From a checkpoint of a small transformer trained on Wikipedia.
Training: 649M tokens, 4646 steps.
Each number is 50 + 12 x the weight over its row's rms, rounded and kept within 0 to 99. Layers, rows and columns count from 0. The size before them is the row's rms in percent of the matrix's.

# layer 4 MLP down (transposed), 2304x576, rms 0.0852, rows 2121-2157, columns 96-191
095:56 55 55 44 70 38 58 38 51 59 40 63 36 60 51 65 37 45 38 41 43 17 60 54 65 40 61 42 53 66 52 64 42 38 41 49 56 54 38 65 69 45 30 40 41 42 47 38 44 34 55 62 54 76 45 22 51 31 32 42 35 39 45 51 37 44 52 52 62 50 33 61 63 43 77 40 46 47 58 63 45 54 42 18 44 47 72 36 52 51 38 60 41 58 41 54
107:63 57 61 41 72 25 47 42 58 71 73 27 49 46 63 64 60 45 51 33 44 47 64 50 61 52 42 69 47 70 63 50 67 52 33 62 60 52 55 45 50 60 46 64 61 39 38 37 49 47 64 51 71 33 61 54 58 48 56 36 45 37 64 60 69 65 48 36 53 37 45 51 57 55 54 52 38 54 36 46 70 54 58 66 64 49 50 53 40 42 36 64 36 39 62 51
120:58 41 53 46 51 40 58 52 44 53 61 44 52 75 39 44 54 54 40 37 62 66 60 65 44 61 31 41 35 57 48 35 56 39 36 48 46 68 37 46 47 75 61 44 76 62 53 61 36 53 55 67 74 60 50 39 69 60 47 37 49 63 57 50 36 57 71 38 31 47 40 49 75 48 55 35 59 60 49 35 43 67 52 67 54 81 59 61 66 30 57 49 49 40 41 59
092:53 62 53 55 54 32 48 57 46 69 47 54 68 28 60 29 34 36 49 32 62 46 65 48 45 37 67 22 39 17 51 56 36 49 68 50 52 43 39 34 48 46 63 48 67 44 65 45 62 43 67 59 46 68 41 44 60 56 36 56 53 35 60 44 53 57 49 37 46 52 51 62 58 42 54 89 50 47 52 54 51 40 40 49 48 65 65 53 62 52 43 60 53 50 47 44
092:59 62 51 42 33 37 48 56 43 39 55 50 56 63 54 48 65 54 45 47 49 29 65 31 53 53 61 60 60 72 55 35 52 46 48 39 37 71 46 72 61 34 63 43 62 38 62 61 59 45 33 57 27 40 53 43 50 55 50 36 41 38 62 42 51 43 58 57 45 61 40 60 60 63 28 52 33 63 60 43 40 29 40 46 43 62 41 51 55 49 47 48 68 64 46 52
099:71 43 54 55 32 46 43 59 59 16 33 60 31 49 55 23 46 46 64 47 55 58 40 62 56 44 52 61 49 27 51 47 36 51 40 49 53 53 59 42 30 53 38 41 50 53 57 48 30 41 82 41 39 25 81 42 49 47 39 30 45 38 54 67 52 34 38 66 71 31 50 30 38 40 60 29 47 59 69 48 72 75 37 38 57 61 31 42 51 54 41 80 57 38 67 48
100:50 46 33 53 54 29 44 59 36 47 47 42 67 53 47 58 50 49 56 48 50 25 63 62 45 51 70 41 55 46 35 44 62 59 20 57 66 35 68 50 40 50 49 40 28 27 61 48 47 51 44 38 39 49 25 44 51 38 45 61 69 68 60 45 47 46 37 40 48 48 51 37 76 41 51 64 80 59 45 54 55 40 59 65 61 35 58 34 46 51 34 42 47 58 59 45
104:89 59 47 44 59 41 56 35 85 60 60 44 43 26 52 46 44 35 72 37 62 52 57 43 46 55 44 66 55 58 46 45 31 60 48 58 53 63 43 53 56 32 60 59 40 45 47 39 62 57 48 53 55 29 64 36 33 68 38 43 54 50 52 56 55 24 39 43 38 25 58 55 50 55 29 37 55 66 16 60 56 54 76 39 61 58 59 54 49 65 60 40 37 59 53 19
100:40 59 68 52 66 40 48 52 58 54 41 55 39 42 46 74 53 54 22 72 50 45 69 27 52 27 43 22 57 49 39 32 42 66 39 29 51 49 19 35 31 56 47 63 71 57 39 66 63 35 46 55 49 39 39 77 67 70 67 61 38 41 55 39 53 60 58 78 62 41 33 62 51 60 46 47 50 63 54 49 39 72 62 37 60 57 54 52 46 49 37 52 44 47 33 38
103:36 48 59 54 37 47 62 43 58 61 60 52 39 28 50 53 28 43 62 49 51 53 45 52 62 25 29 52 56 51 66 80 58 54 20 54 44 64 58 64 71 52 46 31 46 47 45 35 30 55 51 35 71 64 61 56 58 43 47 49 57 66 54 58 38 60 44 58 68 50 62 67 48 52 36 57 42 35 60 41 47 33 37 47 61 59 29 63 54 48 48 26 41 48 46 36
098:47 46 37 50 47 43 52 39 42 54 49 33 29 75 49 58 43 52 63 35 58 62 43 74 63 53 51 52 56 54 62 59 37 13 49 46 62 60 44 36 37 70 47 75 30 53 60 42 73 76 56 44 64 66 41 41 45 63 53 63 48 50 69 46 63 50 59 23 53 56 66 43 49 56 56 71 61 58 54 46 48 64 50 56 54 43 42 43 46 68 64 59 60 51 63 70
090:36 70 37 70 65 65 41 67 38 70 64 67 69 44 32 67 51 42 43 47 34 50 56 52 42 57 50 50 48 44 58 45 62 32 42 57 49 39 52 42 26 46 70 28 47 36 49 38 46 39 67 23 54 57 63 51 78 56 47 62 85 43 23 29 33 36 65 44 49 61 66 66 29 46 70 63 46 57 61 41 39 50 69 73 25 42 43 50 51 46 32 58 63 51 51 52
096:61 53 49 39 60 59 49 64 59 49 38 51 27 60 67 76 37 67 58 63 78 50 67 54 42 52 42 40 45 56 38 30 41 57 43 41 57 25 54 68 46 42 56 46 56 53 58 62 47 62 53 28 27 51 40 48 48 44 59 46 79 42 40 34 59 35 72 35 61 68 41 49 66 34 52 44 36 40 31 55 46 63 68 56 47 62 63 42 48 53 50 67 53 52 63 52
102:59 46 58 68 64 51 70 52 41 52 49 56 45 36 54 44 59 44 57 66 39 29 53 58 38 45 52 50 51 64 75 65 52 49 63 34 52 48 54 44 67 65 50 58 64 66 32 45 53 65 51 55 42 58 31 50 52 47 45 62 57 58 54 73 37 59 47 52 38 69 58 39 44 48 66 37 55 59 62 52 43 45 39 42 54 37 22 45 55 41 33 58 49 55 62 40
102:25 29 55 65 46 57 38 67 73 63 46 51 61 47 42 23 39 50 31 55 61 55 63 53 62 53 14 57 59 45 48 45 55 25 63 62 54 59 64 60 35 62 59 49 46 56 61 34 56 73 45 53 49 47 40 79 46 78 31 52 66 44 30 45 42 42 37 59 64 47 62 43 49 54 80 70 45 47 60 61 60 44 59 46 54 69 63 44 42 47 45 55 44 45 56 32
100:42 77 37 38 41 39 63 52 46 55 35 54 48 50 50 52 72 51 67 43 53 48 55 70 45 38 50 55 38 79 35 45 59 44 63 45 51 60 63 49 43 57 76 66 54 56 41 45 60 53 46 46 59 42 59 46 34 69 66 35 53 54 58 46 44 54 59 50 74 54 52 55 47 35 48 58 64 37 54 57 53 44 63 39 54 46 65 60 49 40 33 78 46 32 51 48
105:57 40 47 46 55 30 50 29 37 48 49 44 37 32 41 50 40 53 39 33 59 53 46 60 48 56 63 36 46 51 41 62 40 30 63 44 50 51 41 15 40 39 43 43 35 66 28 69 32 58 38 34 48 69 35 54 49 70 55 45 58 42 31 37 46 49 70 45 64 63 44 32 51 53 52 47 49 49 40 46 61 57 61 44 46 38 44 44 46 42 38 63 53 52 42 48
104:85 58 54 52 55 63 33 46 66 58 58 47 57 48 32 38 34 51 24 52 75 48 70 58 41 54 32 62 72 54 46 58 53 57 25 42 46 37 33 48 62 52 72 56 31 72 28 61 52 43 60 33 47 55 71 57 44 56 34 67 54 43 35 43 54 53 44 48 46 24 38 48 64 58 37 46 45 47 62 58 67 61 59 48 68 59 28 57 58 58 45 41 50 42 48 53
106:51 54 65 38 54 51 55 49 50 56 64 37 71 51 67 59 46 30 45 63 57 50 65 75 53 55 66 50 49 70 67 43 55 50 67 42 47 62 51 52 84 59 36 38 40 60 40 57 49 42 47 46 43 51 28 31 52 65 44 56 53 50 29 40 35 77 49 50 35 59 39 60 67 45 48 79 63 62 52 37 47 45 57 73 49 54 59 47 51 53 54 35 67 42 66 48
097:61 38 38 61 51 39 37 53 55 74 44 47 53 51 44 54 27 34 35 37 44 35 53 54 28 30 48 56 32 11 64 64 54 66 49 71 62 60 40 57 55 42 70 45 60 34 74 47 62 41 50 58 55 49 68 52 52 38 36 40 42 62 45 40 60 22 72 37 65 55 46 56 57 31 54 36 54 42 36 50 51 66 36 39 54 49 30 44 47 65 70 61 66 47 46 62
086:66 32 22 60 60 53 67 61 43 60 47 29 39 67 56 63 47 41 70 52 44 39 59 51 33 75 40 46 57 52 63 51 66 45 61 45 56 66 32 57 48 52 63 35 61 49 60 74 67 57 60 68 41 29 30 53 42 64 55 44 55 49 32 52 49 22 51 54 64 46 39 31 37 52 53 56 37 58 53 66 51 32 65 57 42 54 44 40 56 59 65 45 67 34 60 61
093:46 73 48 44 54 43 49 42 61 52 38 48 53 51 49 39 47 46 59 28 48 61 37 53 49 32 59 48 52 41 60 54 65 43 42 55 58 67 58 38 46 35 53 47 57 55 37 35 51 35 52 62 39 51 36 48 67 21 56 40 65 57 69 66 52 57 61 79 49 61 47 58 25 64 35 46 51 60 36 56 44 54 61 50 47 33 55 56 76 40 63 58 15 74 64 45
109:56 49 34 42 50 46 36 67 24 16 45 51 60 61 39 39 47 44 39 70 36 40 66 43 60 52 52 40 54 42 68 63 32 60 44 42 38 34 45 58 53 47 42 51 36 54 45 51 46 58 38 38 35 53 61 67 48 58 40 48 53 48 45 52 57 59 47 29 48 42 59 57 45 56 37 41 51 52 24 61 58 43 48 67 50 48 68 41 54 51 57 57 64 46 34 50
095:50 41 50 43 45 48 42 46 50 54 52 29 38 49 41 27 49 43 38 47 64 65 59 67 44 52 55 28 39 43 54 66 61 34 66 52 52 60 31 32 60 42 74 69 53 48 61 34 55 59 51 38 59 47 54 45 28 69 51 38 43 56 62 49 49 45 89 59 65 48 43 55 24 25 34 52 47 40 53 39 43 48 60 31 35 50 58 50 58 56 47 38 30 42 47 60
094:33 54 70 34 47 50 52 51 52 34 48 37 60 47 18 40 31 42 48 51 52 52 50 30 43 45 58 43 15 49 44 49 53 49 41 65 39 50 64 55 49 63 42 42 33 46 62 63 68 53 51 50 46 35 36 36 50 68 49 55 73 57 36 54 49 36 52 65 50 46 35 62 50 54 42 55 54 54 47 52 31 22 75 47 25 48 57 67 48 63 54 52 72 34 69 40
094:56 46 40 42 65 56 62 40 44 43 70 50 42 31 45 58 58 45 53 58 46 65 39 72 64 27 47 49 63 34 50 58 42 48 51 54 59 49 42 33 58 16 45 48 38 42 49 65 63 36 56 43 47 53 42 30 32 38 63 50 57 65 70 61 32 46 60 51 33 50 52 71 62 46 44 44 31 55 60 48 72 42 48 45 55 45 45 43 59 60 48 56 39 47 63 50
108:56 51 50 68 45 62 47 71 47 55 67 56 50 42 44 54 35 45 63 24 64 43 46 56 56 69 32 42 47 61 64 70 63 53 58 56 35 39 60 61 53 48 59 44 32 38 33 38 61 49 33 76 53 33 45 43 55 35 53 68 55 64 73 65 67 59 37 50 71 50 52 45 37 66 55 37 36 31 52 65 30 29 38 44 67 55 47 63 64 58 65 50 20 40 48 50
102:29 27 53 51 66 61 46 55 47 20 51 26 40 48 55 43 50 48 39 41 49 48 42 74 52 52 43 51 41 75 56 42 61 52 61 34 45 62 28 52 49 59 42 42 31 58 35 49 44 45 59 46 64 47 35 50 51 58 39 60 57 41 65 52 39 35 31 46 50 40 53 67 71 68 38 50 41 39 44 48 52 43 51 36 67 58 56 69 41 54 45 55 49 47 38 83
098:50 53 33 78 54 49 46 53 38 39 24 44 39 40 48 52 57 47 45 30 27 39 52 49 39 47 53 70 34 38 51 49 43 57 42 67 56 38 46 42 41 63 19 35 60 50 40 59 71 57 20 38 56 48 60 60 59 45 54 36 60 44 59 47 67 63 74 52 72 64 35 55 47 35 49 61 37 63 82 42 52 38 61 54 54 63 58 51 33 44 58 36 58 46 57 56
101:62 49 49 47 57 44 35 55 65 31 65 58 58 41 29 57 56 50 46 58 29 41 50 30 07 38 47 50 59 56 48 36 41 51 54 71 46 60 68 55 58 44 31 50 57 63 62 28 59 41 50 57 54 52 44 54 40 42 44 49 35 38 60 58 84 44 59 39 50 49 68 36 62 60 39 61 44 51 51 54 48 60 41 33 45 32 73 34 51 50 47 49 52 57 38 43
100:57 60 60 46 66 37 36 78 55 39 49 36 50 40 37 46 61 30 58 80 42 36 54 50 50 62 45 67 41 51 28 57 51 53 37 50 60 47 83 27 53 59 47 44 44 42 61 49 61 43 61 56 43 44 74 39 46 69 65 58 52 33 46 43 37 46 47 46 59 57 63 46 59 45 52 46 46 32 49 40 45 63 45 52 46 44 25 55 58 39 45 24 47 69 53 60
098:36 62 52 37 65 28 37 57 62 65 63 44 47 49 34 33 50 44 35 54 50 35 62 38 51 44 60 50 51 46 36 46 42 64 58 68 42 32 43 48 61 51 49 51 47 40 54 59 36 50 44 56 60 37 36 69 44 54 41 51 60 38 48 45 32 56 46 41 52 35 46 50 38 61 56 41 40 47 33 29 64 38 55 34 45 41 52 63 40 49 57 71 66 70 31 32
099:55 52 66 67 60 66 18 46 49 56 45 55 62 56 24 42 23 57 46 47 47 50 41 44 49 43 39 50 66 38 50 51 51 49 47 30 49 62 48 29 55 58 58 50 36 62 50 49 54 39 45 41 49 49 37 31 43 41 36 35 41 25 60 46 49 58 39 35 71 49 71 22 32 38 66 55 51 41 59 46 75 51 48 21 49 57 26 64 68 25 45 54 59 70 34 35
099:38 57 37 63 63 23 57 39 48 23 34 57 60 70 64 52 49 55 39 24 61 69 49 24 87 69 58 67 75 63 48 55 64 51 38 44 62 54 29 55 45 50 70 53 47 57 45 54 68 44 42 49 46 46 46 48 31 50 44 56 61 63 59 65 54 29 54 77 38 61 60 37 35 65 30 52 44 36 39 55 39 55 53 34 57 63 47 47 54 51 49 60 41 70 62 50
104:50 52 57 52 64 42 27 42 47 46 52 48 67 33 41 27 50 54 66 62 38 59 54 36 73 48 55 51 59 27 33 45 43 51 85 43 53 56 44 69 72 49 58 39 53 43 22 50 53 60 43 83 59 41 54 32 34 46 49 61 51 41 41 62 38 34 27 65 49 45 48 62 51 51 38 61 37 48 36 56 67 31 39 53 30 48 46 69 46 60 43 37 50 49 59 66
101:59 48 26 64 53 34 32 60 44 39 50 46 53 45 59 41 39 51 28 33 62 59 53 44 40 50 35 50 45 46 47 52 68 47 62 59 46 43 66 47 54 46 40 48 38 38 52 51 45 50 72 29 75 37 45 56 59 57 36 56 47 24 45 53 40 47 46 60 35 41 53 29 66 46 42 46 47 38 46 53 50 49 32 50 59 45 37 50 58 72 43 47 50 58 69 55
101:68 57 60 68 50 86 59 61 69 41 51 59 48 60 52 41 53 36 56 43 45 63 79 61 42 46 63 40 66 50 41 64 69 47 68 50 52 35 66 57 57 68 63 74 53 41 24 50 54 58 47 39 56 36 41 65 20 57 74 42 46 45 60 43 46 35 26 54 69 48 45 64 45 36 46 52 66 57 38 40 66 58 61 40 63 66 46 54 49 56 46 62 49 59 56 37
# layer 4 MLP up, 2304x576, rms 0.0888, rows 2122-2157, columns 96-191
117:47 60 41 61 30 57 46 41 36 61 46 71 57 60 43 81 46 45 51 63 52 33 43 49 49 50 69 54 99 52 57 57 36 32 49 50 46 64 57 34 45 65 57 52 47 52 37 34 50 63 50 51 49 65 58 39 44 72 70 50 61 45 43 35 44 50 47 41 58 48 56 52 81 45 66 36 72 41 54 91 54 59 57 44 65 59 46 43 56 47 45 38 55 61 62 50
127:53 66 56 49 47 43 43 31 52 65 53 48 67 59 75 53 73 59 60 60 45 28 57 44 44 47 38 45 39 45 40 61 37 47 61 46 54 57 67 45 45 58 31 45 51 37 67 45 59 45 55 32 52 57 39 35 57 59 45 36 74 68 55 38 53 77 60 32 42 32 45 56 45 39 61 37 59 64 44 60 44 60 38 75 69 53 65 44 31 50 58 54 48 48 35 38
100:63 35 56 59 38 67 42 72 55 39 63 54 53 54 55 54 48 42 59 67 38 41 55 40 64 53 66 45 49 44 45 38 62 40 40 43 51 63 25 39 44 62 40 67 53 37 49 65 49 43 55 67 54 52 69 61 49 53 54 65 47 36 56 51 34 76 31 58 70 42 51 42 59 46 52 32 44 48 59 62 51 48 40 41 67 30 39 46 58 56 45 70 45 60 51 64
082:49 67 49 35 50 49 70 62 52 50 31 48 52 60 75 37 72 45 50 49 45 29 44 30 52 63 48 53 49 74 45 34 47 49 55 25 34 37 55 57 52 47 47 61 76 40 61 30 51 39 68 44 54 57 48 39 56 59 58 37 48 39 41 41 71 52 36 55 48 50 51 76 36 15 37 47 55 53 63 54 44 46 46 47 38 29 51 48 27 55 40 46 57 54 42 57
103:36 48 50 60 61 58 50 39 15 46 55 29 45 32 49 30 49 44 28 35 59 43 40 59 51 50 50 45 35 42 26 57 48 33 52 60 44 45 50 49 44 35 48 66 66 47 62 57 41 43 60 22 59 49 47 48 56 45 33 31 38 48 43 42 70 53 49 35 61 62 58 52 49 40 68 39 57 38 50 46 53 58 64 46 43 39 42 44 49 38 43 47 43 28 46 49
091:67 57 40 49 60 51 56 64 36 40 67 65 52 51 43 36 38 37 44 47 48 53 52 63 57 55 56 66 53 45 49 60 55 73 51 49 57 54 44 47 60 40 39 42 51 61 31 79 38 49 52 65 50 38 66 79 43 38 52 66 36 47 76 47 68 36 56 70 58 41 45 66 38 38 57 44 38 58 39 50 60 65 42 70 41 38 55 47 60 31 57 41 43 43 74 59
097:60 57 42 43 67 46 36 62 65 43 41 67 59 55 52 53 31 32 40 45 67 66 64 48 60 44 41 57 46 60 58 46 43 61 48 55 57 45 36 44 43 49 57 25 50 42 45 49 62 44 57 60 67 33 67 42 45 46 39 47 21 38 59 66 34 60 63 22 47 84 51 44 48 50 49 57 40 70 35 47 67 70 74 61 54 37 70 34 55 45 43 30 43 62 51 54
091:43 65 54 42 56 46 52 59 71 62 26 46 51 47 55 68 49 50 43 48 42 69 64 35 44 33 43 38 45 39 17 43 38 50 27 32 30 46 59 40 34 59 52 64 39 49 60 29 48 28 67 46 51 47 39 54 44 64 36 55 40 54 68 40 86 60 43 39 40 42 41 58 43 53 68 45 37 58 39 70 55 69 60 71 54 42 77 59 59 67 42 45 61 33 36 32
093:26 68 61 67 66 42 40 43 21 67 57 61 56 37 49 69 50 33 18 33 37 29 59 34 53 51 57 45 52 35 55 42 45 59 51 44 23 64 43 43 54 53 47 48 43 57 56 40 53 66 44 48 34 68 56 31 55 42 31 61 52 48 60 54 47 56 53 54 48 46 60 67 30 63 70 56 56 46 39 48 47 42 62 34 74 31 52 49 74 42 46 38 46 49 54 76
102:56 64 51 49 41 48 62 51 60 58 49 60 26 44 60 50 72 52 55 68 54 33 36 55 36 65 63 49 33 65 56 37 56 38 31 48 64 64 52 36 53 49 49 60 64 69 50 39 82 52 63 32 31 48 47 51 33 44 31 46 50 51 50 57 25 49 41 55 55 69 40 54 52 41 45 63 49 48 46 84 94 37 49 52 41 30 48 61 52 36 34 29 55 71 48 55
093:51 36 47 35 56 49 79 50 56 58 52 27 67 57 42 55 51 47 32 52 36 37 76 34 75 74 36 50 49 61 54 60 50 56 50 67 52 57 27 60 23 27 55 52 68 37 43 68 61 59 50 42 31 32 46 42 51 50 64 51 46 38 49 54 58 38 41 42 56 35 48 31 51 80 70 32 55 38 66 55 47 59 43 69 47 41 55 57 60 43 52 55 37 45 46 61
093:48 62 48 63 66 39 64 71 37 45 52 41 30 63 40 75 54 49 37 52 45 45 57 67 41 61 49 39 50 28 31 53 39 57 67 31 67 60 37 38 45 51 55 54 37 26 49 40 38 51 52 49 45 45 42 47 62 43 51 41 48 47 54 58 40 47 65 51 40 51 53 52 54 55 40 39 50 38 30 47 49 75 60 57 36 53 58 55 43 51 49 47 55 59 44 49
101:29 78 43 72 42 57 67 70 51 62 14 65 61 60 61 65 63 56 52 52 25 42 69 46 51 28 48 58 45 46 59 47 68 59 51 52 49 27 61 38 52 37 54 33 57 50 49 48 53 48 54 50 49 48 30 36 48 49 64 23 61 42 51 54 45 37 26 66 30 70 63 47 38 62 46 37 46 50 45 70 34 42 52 25 47 79 32 41 56 47 51 44 68 47 53 65
099:50 19 37 42 48 30 47 48 37 52 59 44 65 34 73 42 56 55 56 50 45 69 34 53 51 55 40 58 50 53 33 45 60 42 49 42 50 52 41 62 66 54 50 71 62 60 51 43 17 60 50 49 46 49 44 29 62 74 45 55 51 53 38 59 63 58 63 68 50 36 44 44 44 50 46 54 82 61 59 55 28 55 66 49 35 82 46 54 39 48 62 46 59 57 42 46
096:72 57 45 60 59 39 43 35 44 62 53 65 54 49 73 51 57 82 41 45 22 68 61 57 46 47 45 43 39 54 70 73 61 47 64 43 46 33 57 50 74 76 57 57 54 54 45 28 51 60 54 36 44 71 39 51 60 47 60 51 53 34 61 33 48 64 49 45 78 55 48 67 48 45 52 69 62 49 53 41 41 73 47 66 56 55 58 56 55 51 50 54 61 20 53 32
100:65 33 29 36 52 59 22 29 40 35 55 50 58 43 43 47 56 83 37 47 27 45 42 76 58 41 51 55 41 50 62 49 48 40 48 26 47 58 35 27 54 29 31 52 41 63 30 58 43 51 44 36 36 55 65 48 56 47 63 27 50 67 31 56 39 63 47 47 67 30 53 31 31 52 51 33 47 37 50 44 37 53 45 61 50 54 56 54 43 39 41 31 53 55 43 58
105:63 66 30 69 73 55 37 67 54 57 46 63 72 52 48 58 56 33 39 40 53 40 43 31 55 52 60 62 57 61 54 57 51 56 40 30 35 22 36 63 69 52 60 45 52 44 54 43 39 50 36 38 44 64 68 47 50 47 51 62 64 49 50 43 64 51 53 61 47 51 76 33 70 28 45 54 45 31 26 48 55 60 51 58 43 50 39 49 43 58 56 55 66 39 33 64
113:66 32 47 54 32 42 56 41 49 45 38 59 51 60 71 54 33 31 38 54 55 27 58 46 47 56 57 42 35 61 69 61 41 42 57 60 59 41 66 41 45 56 33 43 40 58 37 80 54 37 58 44 69 58 50 42 43 55 57 43 54 57 56 19 50 47 51 42 42 50 52 55 49 28 38 38 58 43 52 54 13 67 44 65 42 44 57 42 45 28 53 42 57 64 23 48
096:84 20 43 62 63 43 39 67 55 72 48 33 56 80 35 67 51 61 45 23 38 32 44 51 45 56 40 48 37 23 48 58 55 54 49 49 34 43 63 52 49 49 53 58 54 35 36 37 52 69 28 60 35 40 71 45 60 40 56 39 45 47 47 38 31 48 43 59 55 68 33 58 52 54 46 46 47 44 53 44 43 57 29 68 53 49 44 47 48 43 47 49 68 51 38 64
092:44 46 47 41 74 65 27 52 44 77 37 36 48 49 31 46 48 59 50 47 49 49 56 54 62 41 51 58 55 73 41 68 42 61 54 79 55 39 55 33 62 20 52 57 54 61 43 31 46 38 38 55 57 32 53 27 45 47 54 40 45 34 52 58 54 59 63 68 33 40 39 52 58 56 56 56 44 71 50 46 44 56 50 34 53 48 63 31 55 48 61 44 25 42 70 49
100:61 47 71 62 54 74 42 70 54 44 42 73 44 37 62 45 58 56 54 32 50 45 57 50 49 60 59 49 88 30 56 48 48 44 62 62 83 36 42 53 48 61 46 63 65 42 60 45 47 60 62 73 46 55 50 21 55 20 73 48 58 51 49 73 44 41 56 43 33 68 55 44 21 28 62 48 42 61 59 32 57 70 58 69 57 56 69 49 64 51 56 54 65 59 42 53
105:56 58 53 38 35 55 60 41 60 62 42 30 37 50 51 55 46 43 53 49 38 45 46 60 47 39 52 55 47 58 34 45 63 37 48 41 38 82 45 51 37 22 52 52 41 68 37 72 48 60 62 79 62 33 51 39 47 54 60 44 26 51 52 36 48 46 62 65 44 65 55 43 71 25 60 39 42 46 75 80 57 43 40 50 57 53 53 43 53 50 42 48 54 67 41 46
091:64 28 66 56 54 49 44 47 38 40 61 38 55 70 66 41 37 65 72 66 32 58 51 52 37 40 63 54 67 54 57 33 75 41 30 47 28 52 70 54 38 36 45 40 51 38 40 46 30 61 43 68 55 64 37 49 58 45 49 35 43 55 66 60 41 52 60 51 45 51 41 63 50 55 37 52 58 48 57 59 48 64 45 43 48 50 44 43 39 54 49 49 63 70 40 54
085:55 31 37 58 58 69 56 56 60 27 71 53 42 74 45 56 58 38 47 38 61 59 43 46 46 50 64 49 67 48 40 46 47 61 41 36 44 51 29 56 64 54 60 72 45 40 55 63 51 62 76 62 51 41 47 65 53 59 59 45 50 54 46 47 60 45 65 35 49 47 60 43 66 62 54 56 63 54 55 51 46 36 69 38 27 38 67 64 61 54 51 84 44 63 36 55
090:43 39 49 37 53 76 71 50 46 25 36 70 50 52 57 60 58 56 37 55 35 51 49 40 28 35 60 50 33 62 59 55 45 27 55 57 16 57 62 52 63 45 28 49 64 18 33 37 48 47 48 35 61 69 47 56 68 40 44 39 36 37 36 64 66 36 44 46 43 56 55 60 45 47 70 55 56 18 53 37 47 43 49 44 42 63 74 58 62 42 51 34 54 54 39 65
113:55 47 41 40 44 61 57 52 57 36 58 59 45 55 47 35 43 44 67 39 46 44 47 45 53 75 39 35 37 41 43 73 55 34 62 42 59 53 48 58 39 46 49 58 54 37 30 52 43 60 34 47 67 67 47 47 36 49 35 69 59 55 63 52 31 38 59 40 69 33 64 61 45 53 47 51 52 40 48 46 38 51 41 53 43 26 68 60 48 40 66 56 60 59 36 57
102:59 46 46 61 54 36 44 44 41 49 44 60 57 61 43 60 67 47 50 90 48 34 61 64 62 42 50 31 60 38 62 63 62 42 70 32 56 50 48 58 51 43 58 34 49 47 25 38 73 39 56 55 43 70 65 36 68 56 34 39 40 69 50 34 38 61 45 28 41 59 57 22 45 67 52 26 53 60 52 49 51 31 75 44 44 56 43 64 36 57 47 45 50 38 59 58
112:42 47 35 53 41 44 40 61 54 48 55 49 35 31 45 43 42 79 41 35 43 64 73 58 32 50 39 37 67 66 48 76 33 42 28 41 37 53 40 68 38 49 15 44 55 36 44 46 42 34 75 71 39 59 41 52 48 39 71 43 38 50 38 61 47 38 41 37 58 64 78 78 63 61 59 70 31 58 45 56 46 68 46 52 77 77 60 49 58 44 50 56 61 57 56 63
102:54 72 46 55 47 54 74 48 43 31 59 33 50 44 44 47 45 36 63 54 48 55 34 49 64 48 47 49 60 45 62 53 60 34 41 64 36 35 43 42 52 58 68 52 42 45 47 57 31 48 62 47 28 37 53 20 42 72 33 63 48 57 49 59 35 43 43 52 55 32 33 64 66 50 41 44 71 46 35 46 58 28 50 50 34 57 63 56 53 03 47 36 54 46 63 45
090:53 44 38 55 55 78 75 41 49 63 58 18 31 45 59 65 60 62 50 36 30 53 66 45 39 76 35 48 43 64 65 50 47 50 55 64 66 61 57 55 50 58 46 63 33 48 58 45 36 57 50 45 46 49 38 34 39 44 56 60 71 50 57 57 58 43 34 48 68 72 58 41 70 42 60 62 42 56 64 53 45 49 44 43 68 72 50 47 39 39 22 58 40 58 60 52
107:58 59 58 55 73 62 51 51 34 37 57 43 65 74 63 60 40 55 56 56 30 47 64 36 58 41 36 44 41 33 34 51 37 54 52 46 50 53 43 52 45 69 48 31 47 82 71 49 52 48 44 62 43 59 58 41 63 50 44 41 58 75 23 57 35 56 48 49 60 63 73 51 43 32 53 42 89 59 66 72 66 61 36 35 51 45 82 43 35 49 46 41 47 68 70 49
091:36 50 58 66 39 52 38 57 47 43 47 76 80 41 28 57 46 53 66 44 56 55 30 40 53 44 57 22 44 41 38 45 58 71 60 63 52 63 47 56 64 65 54 53 46 51 64 62 47 38 57 48 34 63 53 23 61 44 46 56 85 35 55 38 59 53 63 44 65 41 53 34 38 50 36 46 51 60 57 35 43 66 41 30 33 71 55 49 45 47 53 71 55 59 30 36
096:40 54 56 52 54 40 59 51 41 45 50 37 54 61 46 56 48 37 55 31 74 50 65 48 72 44 78 34 57 54 60 67 36 60 38 51 69 40 31 74 54 44 67 58 40 26 45 70 66 44 52 43 30 63 50 56 57 67 40 55 31 59 55 41 34 57 41 43 16 61 41 60 35 39 36 57 62 50 42 43 55 41 48 61 34 57 52 42 63 59 50 36 30 57 55 53
093:49 40 28 73 51 46 60 54 60 69 60 52 45 52 41 24 47 35 56 43 40 48 45 48 53 56 66 64 36 36 54 27 28 40 60 47 51 47 27 55 63 46 50 44 56 57 59 51 67 46 35 47 60 57 74 34 42 45 42 54 63 36 62 54 60 60 48 43 46 43 72 42 52 38 31 72 40 56 48 36 56 46 47 46 39 74 51 34 44 39 60 56 48 44 55 55
100:63 71 57 45 39 51 50 72 57 53 55 87 24 81 54 54 55 26 62 61 56 63 53 23 35 46 51 58 44 74 27 69 46 34 42 52 69 52 44 51 64 38 36 50 39 40 41 44 47 48 41 40 46 45 54 57 53 38 40 38 51 44 51 50 50 27 70 46 49 75 45 52 47 55 82 58 51 57 64 59 45 53 43 57 49 53 50 48 60 49 45 36 54 54 38 63
105:60 31 55 56 27 55 52 58 50 34 46 39 46 43 39 44 50 44 35 60 55 32 42 38 39 55 66 38 55 44 51 28 74 51 52 35 37 58 65 56 60 50 35 60 68 66 64 35 30 52 41 34 66 56 61 59 47 32 53 58 25 45 66 44 61 44 45 73 47 58 49 75 27 79 58 56 53 57 50 56 55 41 41 40 61 48 49 56 54 26 52 70 23 48 62 68